{"n_layer": 8, "d_model": 64, "n_head": 2, "n_kv_head": 2, "head_dim": 32, "d_mlp": 256, "vocab_size": 1024, "activation": "tanh_gelu", "norm": "layernorm", "norm_place": "pre", "norm_eps": 1e-06, "positions": "learned", "qk_norm": false, "attn_scale": 0.177, "bias": "all", "tie_embeddings": true, "parallel_block": false, "init": "normal", "init_std_qkv": 0.0625, "init_std_o": 0.0157, "init_std_up": 0.0625, "init_std_down": 0.0157, "optimizer": "muon_variant", "lr": 0.00435, "lr_mult_o": 2.0, "lr_mult_down": 0.7, "beta1": 0.95, "lr_head": 0.00738, "warmup_steps": 200, "schedule": "wsd", "decay_fraction": 1.0, "decay_shape": "pow", "final_lr_fraction": 0.0, "batch_tokens": [8192, 16384], "seq_len": 256, "doc_mask": true, "train_tokens": 100200000, "steps": 8587, "dataset": "wikipedia_en"}
Each number is 200 + 20 x the weight over its row's rms, rounded and kept within 0 to 999. Layers, rows and columns count from 0. The size before them is the row's rms in percent of the matrix's.

# q: layer 5 attention query, 64x64, rms 0.172, rows 0-31, columns 0-63
# k: layer 5 attention key, 64x64, rms 0.174, rows 0-31, columns 0-63
# v: layer 5 attention value, 64x64, rms 0.0819, rows 0-20, columns 0-63
# o: layer 5 attention output (transposed), 64x64, rms 0.124, rows 0-19, columns 0-63
q0,090,240,208,174,167,219,197,181,181,179,202,190,192,208,194,182,231,206,218,194,240,194,220,203,200,230,222,220,194,196,171,202,231,218,191,204,195,233,180,197,203,226,196,194,196,219,177,210,197,204,163,196,198,193,186,177,176,164,231,185,215,174,156,227,224
k0,088,242,189,153,192,195,193,237,218,205,202,185,202,173,180,220,232,197,239,224,209,188,227,223,212,232,216,202,198,196,199,198,198,188,207,194,190,225,165,197,197,206,212,192,181,193,189,196,198,179,145,177,189,181,200,191,190,185,227,226,194,164,199,204,235
q1,099,190,194,215,181,215,175,187,227,203,168,226,213,201,187,205,205,196,213,188,180,228,206,192,185,225,213,173,212,206,180,197,181,200,210,219,178,205,155,204,190,189,217,228,185,205,221,231,167,163,234,184,224,168,230,223,201,177,200,225,220,184,200,241,189
k1,101,197,230,212,202,214,167,180,203,191,188,221,210,174,215,175,228,236,166,171,195,206,189,197,223,214,188,197,175,200,175,211,222,230,175,214,197,237,185,214,209,214,260,201,182,190,207,216,189,173,215,162,205,166,202,203,202,219,182,194,197,202,203,218,176
q2,099,202,193,230,201,188,171,188,203,203,228,224,200,226,187,216,217,174,203,216,205,216,191,193,158,204,197,205,209,211,196,176,178,180,235,161,231,229,204,235,181,192,221,163,180,190,141,202,230,206,172,194,204,208,194,182,198,202,211,206,203,186,227,197,179
k2,095,191,177,204,170,211,212,162,206,231,214,205,200,219,212,247,243,163,171,210,203,205,189,182,153,218,211,202,199,206,164,199,184,213,193,182,189,193,209,232,203,195,218,177,212,185,170,226,220,216,177,211,216,220,201,212,216,195,194,209,222,172,195,170,188
q3,091,227,175,151,191,207,204,198,204,207,188,253,182,202,172,204,184,161,170,238,184,204,185,177,202,182,199,185,264,188,224,193,187,200,220,214,211,191,171,184,239,205,221,192,209,186,196,206,178,208,197,181,219,222,204,185,210,213,205,211,204,208,196,205,204
k3,090,190,198,146,221,161,209,186,204,197,202,254,200,212,184,201,202,176,176,227,190,202,196,197,200,198,218,180,245,187,215,211,195,193,212,204,184,197,190,212,205,241,225,190,189,157,181,201,192,183,232,190,228,188,214,230,200,228,178,211,194,219,197,216,173
q4,095,186,207,199,209,238,205,176,187,198,174,177,221,161,209,167,191,179,189,215,211,193,206,223,198,206,248,189,216,166,219,200,197,225,217,181,182,212,186,196,195,193,141,198,183,191,198,232,202,210,196,198,196,219,176,230,216,226,212,183,190,212,230,216,166
k4,097,216,222,188,197,237,213,193,164,171,189,210,195,193,230,210,192,209,195,212,214,190,192,200,174,211,227,195,212,199,216,203,237,235,220,221,192,220,169,184,192,193,166,154,199,164,208,196,202,222,206,204,186,212,196,175,212,194,198,171,178,215,255,206,170
q5,098,194,216,220,221,238,176,199,183,196,188,212,227,187,174,208,168,193,191,167,200,209,200,220,172,225,176,199,200,190,198,187,181,197,209,194,226,202,185,168,207,229,188,219,205,233,194,181,218,212,219,240,172,250,200,190,221,204,165,216,173,204,169,199,223
k5,102,185,190,209,208,234,194,190,192,203,206,208,211,176,204,192,203,199,199,181,226,213,186,228,147,200,215,182,220,224,213,240,200,181,179,192,185,180,191,176,211,226,197,197,190,204,260,162,185,215,197,219,172,229,211,198,194,223,188,204,212,197,149,220,208
q6,101,183,185,184,211,208,160,203,189,235,189,205,157,240,169,218,202,178,224,214,193,209,193,244,218,201,193,223,183,196,240,212,174,224,233,202,210,213,215,192,219,204,197,178,197,230,186,212,184,191,235,186,186,159,187,196,214,188,212,183,185,204,196,197,177
k6,104,189,206,187,207,208,181,209,209,215,216,220,178,231,161,241,224,173,202,212,194,210,181,202,208,208,231,220,177,172,195,191,219,216,186,214,174,201,246,178,201,192,200,178,194,241,208,186,201,213,198,205,204,188,180,219,219,195,213,141,176,216,180,201,165
q7,098,194,164,206,188,205,205,185,189,195,178,190,205,177,220,228,206,222,210,212,172,228,208,240,163,198,217,180,178,229,257,212,226,206,191,173,215,211,197,190,185,164,202,201,211,199,206,194,213,186,188,217,254,186,207,202,189,200,162,220,180,180,210,198,211
k7,102,202,170,216,158,183,190,179,185,193,222,214,199,189,242,222,200,193,194,214,222,223,195,202,192,187,209,182,165,226,219,199,223,208,167,187,222,186,243,189,190,160,184,194,187,209,231,195,187,193,201,191,226,183,205,210,168,258,198,215,221,203,213,207,208
q8,098,186,195,193,200,219,195,195,215,222,194,199,206,164,201,219,202,179,191,189,200,183,223,200,196,167,155,206,189,204,203,224,207,178,182,181,227,231,224,178,203,200,195,251,178,226,175,203,201,205,184,175,249,211,178,233,199,163,233,210,205,218,198,184,175
k8,099,204,222,189,229,192,170,200,168,164,200,205,197,209,229,210,194,180,164,213,198,177,219,200,189,198,170,213,179,211,200,216,200,171,171,218,176,228,188,167,207,214,182,210,205,222,185,211,205,175,174,229,238,206,192,231,174,188,238,195,233,199,213,218,184
q9,095,200,180,192,237,209,174,165,230,192,245,201,240,208,220,189,202,208,162,207,209,229,206,224,199,191,170,204,207,203,202,220,180,210,193,212,184,207,188,203,201,194,228,166,200,175,201,203,204,203,226,176,181,194,185,214,177,189,211,176,207,254,166,189,223
k9,096,189,209,169,218,243,192,188,233,222,222,185,156,214,195,191,195,197,226,209,179,221,227,194,164,178,179,185,190,198,192,224,173,213,199,212,202,206,190,208,235,185,229,172,199,205,182,207,208,211,235,196,192,203,200,179,162,187,210,193,189,247,206,193,232
q10,101,219,206,226,183,161,199,203,185,194,207,208,229,169,160,200,198,211,181,207,212,215,184,209,177,208,175,233,207,211,207,181,176,213,196,217,180,227,241,209,204,219,206,208,246,211,228,211,206,217,185,172,206,175,176,203,165,182,214,212,160,192,209,225,180
k10,094,211,204,214,155,179,204,189,159,214,200,197,202,198,179,223,175,222,244,215,190,179,208,207,196,207,200,209,181,220,176,223,166,180,215,234,161,225,250,201,220,213,206,204,202,181,196,218,222,218,217,186,184,213,181,203,172,197,180,176,208,187,179,216,210
q11,108,206,227,216,174,190,189,214,266,202,223,201,215,170,203,196,212,176,171,183,178,168,187,229,203,209,213,191,198,201,216,224,198,189,205,172,224,171,203,196,200,169,181,210,221,205,190,182,177,201,192,173,189,213,219,203,205,226,229,161,214,192,195,222,237
k11,113,212,251,204,221,185,202,211,195,189,190,205,202,186,219,171,219,152,203,197,200,164,202,180,164,221,184,184,161,182,221,202,196,207,239,188,238,183,206,201,193,194,203,209,228,205,180,198,195,191,194,193,197,194,198,210,192,212,159,172,216,226,225,184,241
q12,085,184,210,232,177,212,189,194,171,181,192,205,198,203,234,235,182,204,193,171,191,202,199,192,189,203,178,243,203,197,222,204,183,221,211,202,188,227,171,206,221,214,216,204,154,202,205,199,164,182,202,215,191,195,251,219,208,209,229,174,151,184,214,186,186
k12,083,165,214,199,193,214,206,213,195,201,221,206,201,189,251,194,224,192,198,200,223,180,200,219,220,203,202,218,204,176,196,173,183,181,197,192,194,221,194,229,235,198,179,214,154,211,199,205,170,209,200,163,171,236,238,221,210,229,216,166,175,203,178,193,179
q13,088,178,203,182,205,157,177,174,216,197,202,185,196,217,221,235,234,205,189,213,190,222,182,182,197,182,214,210,228,199,202,183,172,219,211,188,204,174,235,196,206,193,180,203,202,195,243,185,162,219,150,201,213,197,199,229,169,227,207,214,222,217,193,175,213
k13,091,190,203,170,204,183,216,170,223,202,174,199,194,231,214,203,199,228,181,202,175,178,243,179,223,222,217,177,191,206,167,181,168,201,211,213,212,211,229,194,153,186,180,223,175,222,173,189,180,227,203,205,221,199,187,210,195,221,161,210,192,217,214,209,219
q14,091,211,158,213,216,214,185,189,214,190,212,209,178,195,215,230,196,166,174,214,202,189,195,235,162,227,198,228,164,176,161,186,231,196,215,195,191,178,206,229,211,217,215,222,187,237,217,196,187,178,213,232,204,195,197,181,192,188,228,196,215,191,185,188,167
k14,086,217,205,228,227,202,182,210,214,224,206,182,204,187,194,213,212,182,200,183,173,146,195,228,182,212,196,200,181,169,173,233,205,197,184,209,228,212,221,200,197,196,212,200,171,203,194,178,200,176,190,178,249,238,217,154,199,183,220,215,209,212,197,208,167
q15,095,225,163,245,210,201,182,216,186,193,202,182,197,186,194,184,180,194,198,174,210,179,192,191,194,208,203,175,204,197,220,210,197,207,237,209,193,221,194,204,185,187,159,146,250,228,212,240,172,182,202,198,212,231,213,188,182,197,204,199,226,211,223,186,223
k15,096,195,175,183,183,212,222,207,198,211,189,177,219,193,183,192,210,189,163,194,227,205,165,215,207,209,219,187,201,181,243,243,196,201,230,223,212,214,210,205,182,202,185,176,213,233,204,240,188,176,218,192,186,220,184,187,154,211,184,189,214,186,234,175,170
q16,093,190,209,197,178,189,211,206,206,164,181,184,194,176,217,198,209,218,162,222,191,181,147,203,234,225,188,213,193,220,197,193,165,236,193,186,255,208,201,220,210,197,214,210,192,187,196,206,235,202,238,213,184,211,183,215,199,172,172,186,228,185,217,201,200
k16,093,215,199,191,193,213,156,171,188,218,195,217,193,204,199,180,197,200,239,229,193,173,174,204,219,194,202,195,200,217,224,178,150,213,175,180,248,185,185,217,191,226,207,213,218,198,188,185,227,202,223,218,175,214,190,167,202,207,215,166,215,189,214,232,178
q17,093,201,221,208,194,226,221,215,182,207,211,222,215,194,235,185,218,198,199,186,209,209,209,170,168,229,182,230,193,224,220,229,201,175,188,154,167,172,184,203,222,203,194,190,195,189,194,254,198,177,225,210,182,172,173,167,210,198,176,209,189,199,200,222,195
k17,092,196,202,190,195,180,227,210,201,206,205,177,216,153,214,213,190,186,198,191,183,206,201,174,210,251,197,217,210,174,229,188,224,200,157,191,171,175,173,217,247,197,184,196,194,183,201,220,232,191,214,209,189,207,179,153,210,232,222,196,183,217,199,210,206
q18,104,212,184,182,205,214,217,230,181,217,222,209,228,224,168,216,188,191,201,197,210,161,186,210,208,193,184,190,236,236,190,200,204,211,200,183,213,183,225,202,172,186,188,209,137,203,226,222,243,198,181,189,200,184,180,198,213,217,217,199,217,199,152,187,206
k18,106,213,214,166,224,217,184,213,161,224,189,217,195,225,184,191,196,199,185,171,207,170,178,198,206,202,222,192,199,198,183,202,194,224,235,173,207,199,185,196,202,190,164,198,194,178,214,197,265,202,179,217,230,178,182,194,183,216,227,233,205,199,166,212,221
q19,095,207,208,211,208,232,195,172,185,184,196,239,150,221,197,203,220,183,200,174,168,158,186,227,202,212,233,227,241,172,214,215,181,188,204,172,184,239,196,195,209,217,202,192,204,197,210,172,184,231,215,207,198,209,192,194,185,210,177,176,226,197,197,219,201
k19,092,215,196,196,208,225,184,199,211,170,224,232,189,181,163,247,227,181,197,186,177,164,193,196,218,211,221,170,247,177,233,195,211,195,202,197,186,184,185,214,214,186,210,187,201,216,210,185,156,237,208,206,200,203,196,218,185,210,185,172,211,174,221,200,219
q20,106,178,209,197,181,175,229,191,192,188,212,180,209,167,201,197,197,182,229,196,190,229,207,218,215,164,196,245,226,240,175,193,182,201,223,212,193,167,197,199,170,248,190,176,210,209,201,202,209,196,202,198,207,213,235,194,157,208,202,163,215,217,225,205,204
k20,105,233,199,195,184,233,234,173,198,212,227,187,172,172,211,201,185,183,213,183,179,215,209,186,213,185,193,223,221,220,179,199,199,216,227,240,207,176,191,219,140,196,211,232,202,224,201,217,209,204,189,172,185,221,235,206,194,202,188,178,185,201,176,218,186
q21,091,187,206,185,188,216,215,211,203,223,185,209,206,230,230,195,213,199,191,228,191,218,187,203,182,191,188,182,201,151,176,229,230,189,215,191,195,217,200,206,188,152,195,170,231,220,188,199,229,200,176,209,177,205,200,181,204,196,224,143,214,175,208,221,235
k21,096,187,202,180,197,166,211,232,203,217,160,208,201,201,205,193,220,180,207,225,195,233,186,215,174,205,193,195,213,153,182,180,226,193,207,183,221,196,176,207,190,157,212,153,203,219,204,232,211,207,206,225,191,205,227,194,164,202,207,188,211,176,216,221,236
q22,098,236,222,195,187,229,219,190,168,157,175,261,188,211,185,184,202,196,217,220,198,208,210,214,183,173,198,229,187,221,188,176,233,226,190,201,207,213,211,226,188,180,175,192,201,215,210,176,177,220,215,202,197,189,197,230,219,179,182,185,205,184,201,165,193
k22,103,235,204,186,201,165,171,202,196,204,174,217,207,172,181,240,178,213,218,199,197,202,209,222,190,207,203,221,227,219,204,229,191,213,195,202,224,219,178,223,195,177,161,202,196,212,223,181,176,223,198,173,193,189,219,226,204,193,200,224,168,205,183,155,157
q23,097,209,192,158,183,194,190,185,197,178,213,219,181,173,248,247,216,188,196,162,214,224,211,195,198,184,191,168,186,204,187,208,191,215,259,210,185,186,200,187,198,216,188,231,194,183,201,204,223,213,232,169,198,188,176,193,231,182,196,193,219,218,200,194,206
k23,102,223,196,169,196,194,176,192,191,200,176,215,201,212,228,215,209,177,223,144,219,231,213,191,183,184,194,205,195,160,210,205,179,194,196,212,195,207,178,220,187,234,206,226,174,213,238,195,218,195,201,194,242,180,189,189,221,159,185,192,196,224,231,213,212
q24,092,215,185,215,206,177,186,203,159,198,230,223,196,198,248,183,195,206,205,203,163,172,205,200,199,169,208,201,194,204,169,202,207,177,165,202,225,169,197,197,234,209,223,205,191,237,211,222,223,193,209,145,209,191,182,216,173,206,208,210,189,230,219,191,201
k24,093,207,185,221,197,203,190,225,177,171,230,181,179,203,206,185,174,192,186,196,173,164,192,225,202,202,221,210,224,218,165,195,189,174,170,212,211,189,208,205,218,209,223,212,224,237,198,205,242,191,203,189,225,171,221,194,196,199,184,199,191,237,233,153,212
q25,090,209,212,170,200,185,232,191,166,222,223,179,230,193,182,221,205,194,199,222,202,179,195,190,204,192,225,194,176,178,181,267,161,176,198,177,193,188,201,228,216,213,231,209,194,171,210,181,195,185,217,197,214,208,218,239,199,209,209,183,179,212,199,170,197
k25,093,186,207,189,196,219,218,192,169,179,220,214,221,225,172,198,178,186,178,197,202,186,224,197,228,206,212,192,146,185,187,212,182,185,193,174,209,185,172,213,198,163,215,242,214,164,202,170,199,201,237,209,209,212,241,193,196,170,227,194,201,201,223,207,210
q26,108,180,197,194,196,226,184,232,204,157,172,213,195,191,206,219,175,191,183,195,213,212,243,212,213,174,216,223,221,159,195,222,190,208,204,168,214,170,203,229,198,170,211,185,236,203,179,199,186,195,191,184,188,232,186,219,172,185,209,238,204,182,206,189,230
k26,102,183,206,185,194,203,193,235,180,219,191,204,190,211,232,209,169,192,201,203,227,195,224,195,173,194,237,216,215,177,237,238,187,182,177,166,191,182,186,200,180,175,225,210,228,235,156,208,169,191,187,180,189,214,186,211,212,212,183,210,220,192,220,220,180
q27,089,254,177,202,177,226,172,176,194,211,219,175,187,191,191,189,193,201,199,216,185,213,251,202,181,194,204,194,211,190,228,195,221,211,191,227,196,186,229,206,200,193,193,195,209,160,183,231,198,194,225,222,157,174,223,200,193,199,155,203,219,190,179,223,196
k27,086,228,203,198,226,187,206,195,200,203,229,199,167,154,155,192,209,225,213,206,222,232,209,177,182,184,200,219,214,193,210,200,208,182,168,156,208,226,247,224,204,217,176,194,204,184,223,195,206,192,204,197,204,187,194,188,194,214,171,218,161,194,236,209,199
q28,096,161,195,197,205,216,218,184,165,185,240,176,214,203,233,202,202,176,169,205,190,190,188,200,196,180,187,201,192,181,193,206,203,220,188,236,212,212,232,226,184,231,213,195,195,212,181,207,179,211,173,191,183,207,183,179,234,220,183,239,216,143,207,209,212
k28,096,159,212,208,194,191,209,180,181,200,208,179,182,175,206,213,222,198,210,227,212,172,192,217,201,136,228,234,203,155,176,201,198,182,193,216,205,208,186,186,191,213,190,202,214,214,189,189,206,236,202,211,204,220,177,171,208,218,202,247,220,202,204,194,238
q29,091,204,214,183,212,214,191,189,190,205,160,194,171,193,206,218,201,245,228,185,182,202,228,197,221,213,160,202,178,209,191,214,200,169,174,227,189,185,183,256,183,199,178,180,165,206,205,204,189,243,185,206,216,196,195,205,183,228,180,200,219,188,221,220,181
k29,096,201,209,198,195,214,186,193,228,196,207,231,190,194,218,190,173,229,181,200,180,245,196,216,219,206,171,216,235,202,203,184,224,161,194,205,187,183,198,201,189,173,177,209,186,209,200,154,232,197,196,176,207,224,180,211,209,221,199,199,246,158,207,167,190
q30,097,198,176,203,209,185,221,208,190,215,195,204,177,163,228,191,241,233,226,190,187,197,170,189,216,216,212,204,247,192,188,203,175,170,218,227,220,199,203,201,184,194,186,201,199,210,176,214,203,209,206,189,143,205,185,237,204,159,178,222,184,209,189,173,206
k30,087,206,152,202,207,179,216,218,208,224,189,170,177,220,216,182,224,219,212,192,212,183,183,182,223,210,188,218,234,215,201,212,194,187,179,209,231,209,162,181,213,184,202,209,228,198,206,181,210,242,224,207,213,162,180,198,194,184,176,155,227,206,205,225,195
q31,104,195,218,170,201,220,206,203,227,162,203,227,237,194,198,208,168,180,220,201,186,182,208,216,215,253,194,186,209,194,181,215,209,179,189,182,204,216,231,185,215,228,208,182,217,193,225,169,215,183,154,172,191,169,202,173,184,204,212,220,207,230,209,190,189
k31,102,240,220,203,159,224,228,177,219,183,191,215,192,195,207,200,179,199,228,184,175,168,194,183,220,216,219,188,193,166,197,214,199,177,215,164,180,194,207,179,214,201,237,174,195,192,208,221,185,176,197,237,216,181,196,203,219,209,212,224,236,227,172,182,208
v0,105,204,202,209,197,233,209,219,208,171,167,225,198,182,219,209,204,229,184,217,215,211,215,192,176,202,197,193,214,216,179,215,205,191,168,188,203,210,193,250,215,225,167,196,202,236,187,221,204,195,228,186,167,176,193,222,185,194,143,227,181,190,203,199,168
o0,107,205,227,181,202,179,196,179,202,202,203,172,198,237,201,176,230,189,210,190,168,186,209,188,233,195,191,200,186,199,226,191,208,220,228,178,204,203,210,177,174,151,216,226,200,195,167,224,229,184,216,182,240,209,189,177,208,218,207,203,186,215,196,161,238
v1,095,188,254,200,199,186,236,212,180,203,215,196,185,215,193,204,204,163,204,208,185,193,202,236,200,239,168,206,219,173,164,189,222,218,154,198,177,212,227,220,214,212,205,201,194,198,217,219,182,211,174,186,216,212,204,203,180,178,167,196,204,204,154,199,206
o1,094,191,183,200,200,225,188,193,232,196,187,232,197,213,202,176,231,196,189,187,207,213,188,146,162,205,214,200,169,216,190,205,206,231,251,238,200,196,191,185,203,177,175,216,187,205,167,188,193,162,216,203,208,187,198,222,174,198,202,212,232,228,219,189,203
v2,114,182,201,185,209,231,214,220,173,198,186,162,206,208,178,199,224,157,166,189,201,204,175,199,209,243,194,208,206,205,192,219,217,207,179,224,221,173,203,219,195,206,193,238,224,194,207,184,204,210,220,184,201,157,168,170,217,192,223,194,183,225,185,239,216
o2,101,198,217,198,157,161,184,194,240,217,229,217,175,198,222,208,207,211,229,197,191,200,217,208,202,190,198,200,214,245,187,205,183,186,189,222,232,223,187,188,213,204,185,182,194,182,204,209,205,198,174,150,175,216,231,236,185,186,178,180,185,178,228,191,195
v3,087,163,205,232,239,177,232,224,202,190,181,169,208,209,206,197,209,166,202,216,229,196,185,175,187,216,205,212,225,211,205,212,187,178,211,166,203,239,215,178,199,211,203,177,193,225,233,175,177,170,206,184,215,207,205,206,229,222,169,220,209,195,183,231,199
o3,097,222,191,153,167,170,186,205,197,190,226,192,197,213,175,207,226,195,196,177,178,208,212,232,202,218,185,186,183,168,192,179,203,209,181,215,211,199,212,210,208,205,180,228,192,184,212,228,233,170,219,184,236,191,247,200,200,178,243,207,198,224,214,180,191
v4,105,173,196,206,196,172,208,188,194,171,214,200,215,192,224,203,209,188,197,216,170,208,206,243,185,225,199,177,190,215,226,216,240,220,230,199,188,192,208,180,209,227,232,222,193,192,170,195,183,222,223,199,193,180,187,216,231,183,166,211,168,149,196,181,182
o4,098,230,205,200,204,207,200,208,173,211,176,169,187,202,192,181,204,233,180,214,222,172,197,181,224,169,171,221,207,170,190,176,168,165,239,181,191,197,203,206,214,190,184,200,173,200,214,231,243,173,193,190,215,192,220,231,204,198,211,187,218,226,225,228,211
v5,086,217,162,217,250,180,169,210,199,201,197,208,171,210,185,214,214,206,189,214,203,187,176,218,193,214,180,166,212,171,211,186,217,205,188,175,212,205,183,206,226,222,151,189,186,234,199,227,216,198,189,202,247,188,223,215,234,181,208,190,212,180,187,207,191
o5,091,187,212,177,170,213,223,205,212,182,219,193,203,201,202,207,216,193,190,180,234,223,176,183,198,180,186,207,139,201,178,185,203,170,221,232,192,220,237,227,206,200,197,222,206,181,186,207,206,215,238,207,156,222,213,188,192,233,211,194,178,172,180,201,189
v6,099,211,178,217,217,223,210,209,226,174,199,208,181,167,192,202,234,195,222,189,209,207,206,185,214,170,213,208,179,195,179,191,234,224,199,154,220,210,223,193,241,241,209,198,188,191,198,182,200,211,209,190,226,192,194,160,188,175,193,193,218,239,178,168,178
o6,114,163,222,251,195,180,184,179,187,219,191,216,238,206,189,196,199,215,171,183,199,189,186,229,202,226,200,205,204,217,184,183,210,179,195,234,186,209,174,194,183,135,207,225,194,220,194,202,189,197,206,188,175,179,209,227,194,233,225,229,192,195,192,212,204
v7,113,216,201,181,202,221,191,163,167,189,180,180,164,201,225,174,192,203,170,201,224,212,180,190,214,195,235,195,212,197,204,180,227,199,193,185,253,224,253,241,199,197,210,192,195,210,200,199,187,218,216,202,181,200,202,180,214,219,195,174,196,201,153,199,211
o7,099,164,218,226,191,192,218,213,226,192,219,185,189,175,183,210,194,186,230,194,171,187,241,197,212,219,180,254,176,202,189,226,177,199,207,207,170,187,161,172,199,188,195,199,218,207,192,250,204,184,207,211,223,203,216,184,213,166,196,230,197,205,197,200,184
v8,114,189,206,172,214,205,208,146,211,177,219,197,220,194,194,186,207,182,187,215,247,188,232,205,217,232,196,203,185,192,192,187,186,184,190,225,211,232,172,222,230,202,186,203,146,199,216,177,183,210,209,204,207,146,223,190,194,208,199,187,202,224,212,191,213
o8,107,197,166,214,172,195,191,237,168,200,180,228,174,188,211,205,191,199,209,195,183,194,183,204,214,186,226,228,209,212,217,219,216,203,213,182,220,182,244,170,174,221,214,222,207,196,210,194,202,224,192,169,217,223,204,213,165,196,181,224,189,148,184,227,183
v9,096,233,215,200,178,177,184,198,228,188,195,197,227,179,190,246,226,229,195,205,175,168,168,226,212,178,209,209,196,188,201,181,216,171,184,208,199,223,205,209,189,224,179,200,197,172,206,192,210,218,225,197,211,181,225,179,239,195,187,228,183,234,212,181,236
o9,100,175,195,229,185,190,233,192,206,212,200,204,231,197,194,177,181,198,210,199,244,207,215,200,211,199,227,185,202,214,203,220,217,188,204,204,194,193,203,215,200,209,192,178,176,217,186,231,209,168,144,219,197,216,201,191,184,197,236,201,223,160,182,194,136
v10,098,201,201,187,193,239,238,206,196,202,199,185,211,173,178,172,184,198,218,228,153,191,202,216,163,206,208,210,214,190,202,177,193,217,184,240,191,180,201,192,232,189,222,177,225,211,200,203,181,212,160,170,204,229,188,186,241,216,193,220,209,183,230,192,209
o10,096,193,195,223,210,206,170,173,214,200,214,189,185,243,223,194,196,213,216,172,194,220,224,183,195,223,148,177,209,195,222,225,185,207,171,178,227,220,210,193,167,226,204,214,218,178,195,196,208,187,209,216,192,188,201,221,156,178,215,192,179,245,186,193,212
v11,104,200,209,194,211,219,226,209,147,217,198,213,188,236,203,184,210,233,242,194,171,188,180,171,186,179,220,182,198,222,148,235,205,196,199,187,211,178,205,209,174,203,206,194,195,190,210,224,162,218,224,170,196,195,205,180,197,200,188,217,184,223,202,192,229
o11,093,238,178,186,219,178,146,182,232,200,222,180,198,176,209,183,179,182,220,186,221,212,229,199,183,216,201,215,202,203,215,184,229,198,199,214,168,202,190,210,200,197,204,182,162,208,192,203,202,184,187,243,164,208,189,246,224,211,202,198,223,172,187,204,214
v12,107,239,205,180,230,182,226,203,196,222,200,202,196,194,197,194,207,201,205,177,184,214,163,215,234,190,219,213,215,211,231,229,206,179,205,172,178,199,201,198,193,215,212,170,202,144,229,231,203,173,186,187,192,199,197,221,194,216,178,216,166,190,181,190,247
o12,114,188,194,188,219,187,190,200,189,171,245,191,200,183,212,194,181,194,192,220,212,181,208,187,174,190,200,216,182,198,159,166,203,246,194,208,243,231,210,200,195,196,220,225,187,218,186,166,212,201,184,206,236,210,210,181,217,148,200,186,214,225,230,201,199
v13,099,224,199,218,213,181,207,143,222,211,151,188,185,189,202,171,207,168,218,225,158,200,203,172,221,214,197,199,232,197,187,223,176,199,173,213,192,202,214,187,235,202,178,207,199,201,214,217,232,190,194,215,172,193,209,206,196,197,209,206,157,202,224,219,209
o13,107,225,193,223,195,200,213,213,194,190,203,215,213,227,192,234,163,226,189,172,192,194,214,227,162,179,170,205,179,199,240,176,212,193,233,220,171,219,160,209,201,215,173,185,191,210,186,196,149,188,206,187,198,218,199,209,208,199,224,210,214,220,174,214,182
v14,120,229,205,206,201,184,227,224,221,184,227,175,178,182,188,198,196,210,210,183,181,205,188,192,206,236,218,213,195,179,179,219,184,200,219,192,175,183,218,153,150,237,190,196,185,219,174,201,239,236,207,223,192,197,213,205,179,207,230,171,210,189,212,184,195
o14,108,180,184,190,229,197,176,205,188,210,225,212,238,187,196,191,212,200,167,223,221,175,216,182,195,178,207,209,212,203,241,197,187,220,152,196,198,208,192,222,244,170,185,198,233,142,209,191,218,178,222,182,210,204,207,199,207,209,174,209,193,212,210,183,181
v15,100,181,179,203,242,201,176,231,189,189,210,210,202,191,219,197,236,207,218,216,166,202,203,189,174,167,197,197,227,215,232,228,197,179,234,228,209,205,229,207,219,195,181,180,186,174,187,179,207,170,216,182,216,177,225,180,206,185,208,195,216,164,204,217,166
o15,090,212,227,240,188,179,209,205,196,207,200,195,216,182,177,206,190,207,199,164,203,208,206,186,213,229,202,189,136,224,181,178,177,212,164,167,207,215,206,195,149,211,194,221,182,195,215,241,216,215,186,199,196,232,204,206,226,208,176,211,217,211,217,189,203
v16,101,179,204,173,191,214,214,219,215,246,183,200,201,220,216,186,219,170,199,211,174,192,200,165,180,200,252,240,180,146,195,178,227,216,179,187,216,218,185,211,179,213,169,202,193,190,211,203,234,180,201,213,185,192,206,207,174,178,199,198,203,193,197,187,182
o16,100,221,165,209,152,199,189,210,202,196,187,208,219,157,184,209,211,198,178,187,182,217,165,212,202,225,178,192,243,240,204,228,170,177,202,199,183,208,217,208,223,200,204,215,168,198,192,169,180,220,217,229,181,232,179,218,215,206,217,202,204,203,225,185,202
v17,104,170,227,226,229,203,195,186,208,205,184,174,216,179,197,207,195,230,194,187,204,193,234,201,166,179,200,182,221,152,226,217,185,210,216,204,253,198,200,211,186,188,217,223,212,204,215,239,193,219,181,186,212,158,186,201,191,167,207,210,223,193,170,199,201
o17,108,199,165,183,173,198,219,176,202,211,210,216,177,197,187,189,220,175,207,208,185,246,207,226,223,209,158,217,201,233,190,208,242,197,203,191,190,197,201,211,162,199,187,161,191,185,186,177,188,215,201,200,188,224,244,185,200,228,182,219,194,176,205,236,204
v18,101,220,198,172,202,207,190,196,231,210,205,193,224,209,198,195,202,202,216,181,186,188,182,206,201,223,204,220,172,164,211,219,247,176,210,213,222,214,208,182,205,196,225,193,198,168,187,221,202,231,221,209,175,157,165,188,232,196,161,190,206,178,177,211,156
o18,098,188,218,211,176,199,178,199,200,187,173,181,181,193,217,198,224,172,185,217,218,238,218,222,173,210,187,206,224,201,183,192,165,227,214,196,205,202,178,206,204,199,181,200,171,190,243,167,212,205,166,189,225,257,219,215,165,183,207,223,193,218,194,189,211
v19,102,186,197,198,196,229,198,221,214,174,238,206,197,191,196,205,194,215,176,235,181,217,197,182,206,239,187,160,153,208,184,210,192,214,196,206,195,194,225,162,189,192,204,200,250,194,203,221,191,200,205,180,197,204,229,191,225,204,148,167,226,206,203,197,183
o19,084,209,209,202,208,203,198,182,169,188,196,181,199,209,193,193,204,196,206,150,206,184,199,208,191,174,203,224,225,209,226,227,198,205,203,235,183,196,182,250,198,221,176,191,188,200,220,194,208,232,184,210,196,163,172,190,158,224,246,226,182,194,235,188,180
v20,101,216,224,200,189,209,203,185,212,173,190,186,179,221,189,194,181,236,186,212,178,200,186,212,215,176,186,176,205,207,182,222,218,242,196,180,168,197,197,219,222,207,219,210,201,229,234,194,230,169,203,182,198,208,204,187,219,176,168,213,189,160,221,166,246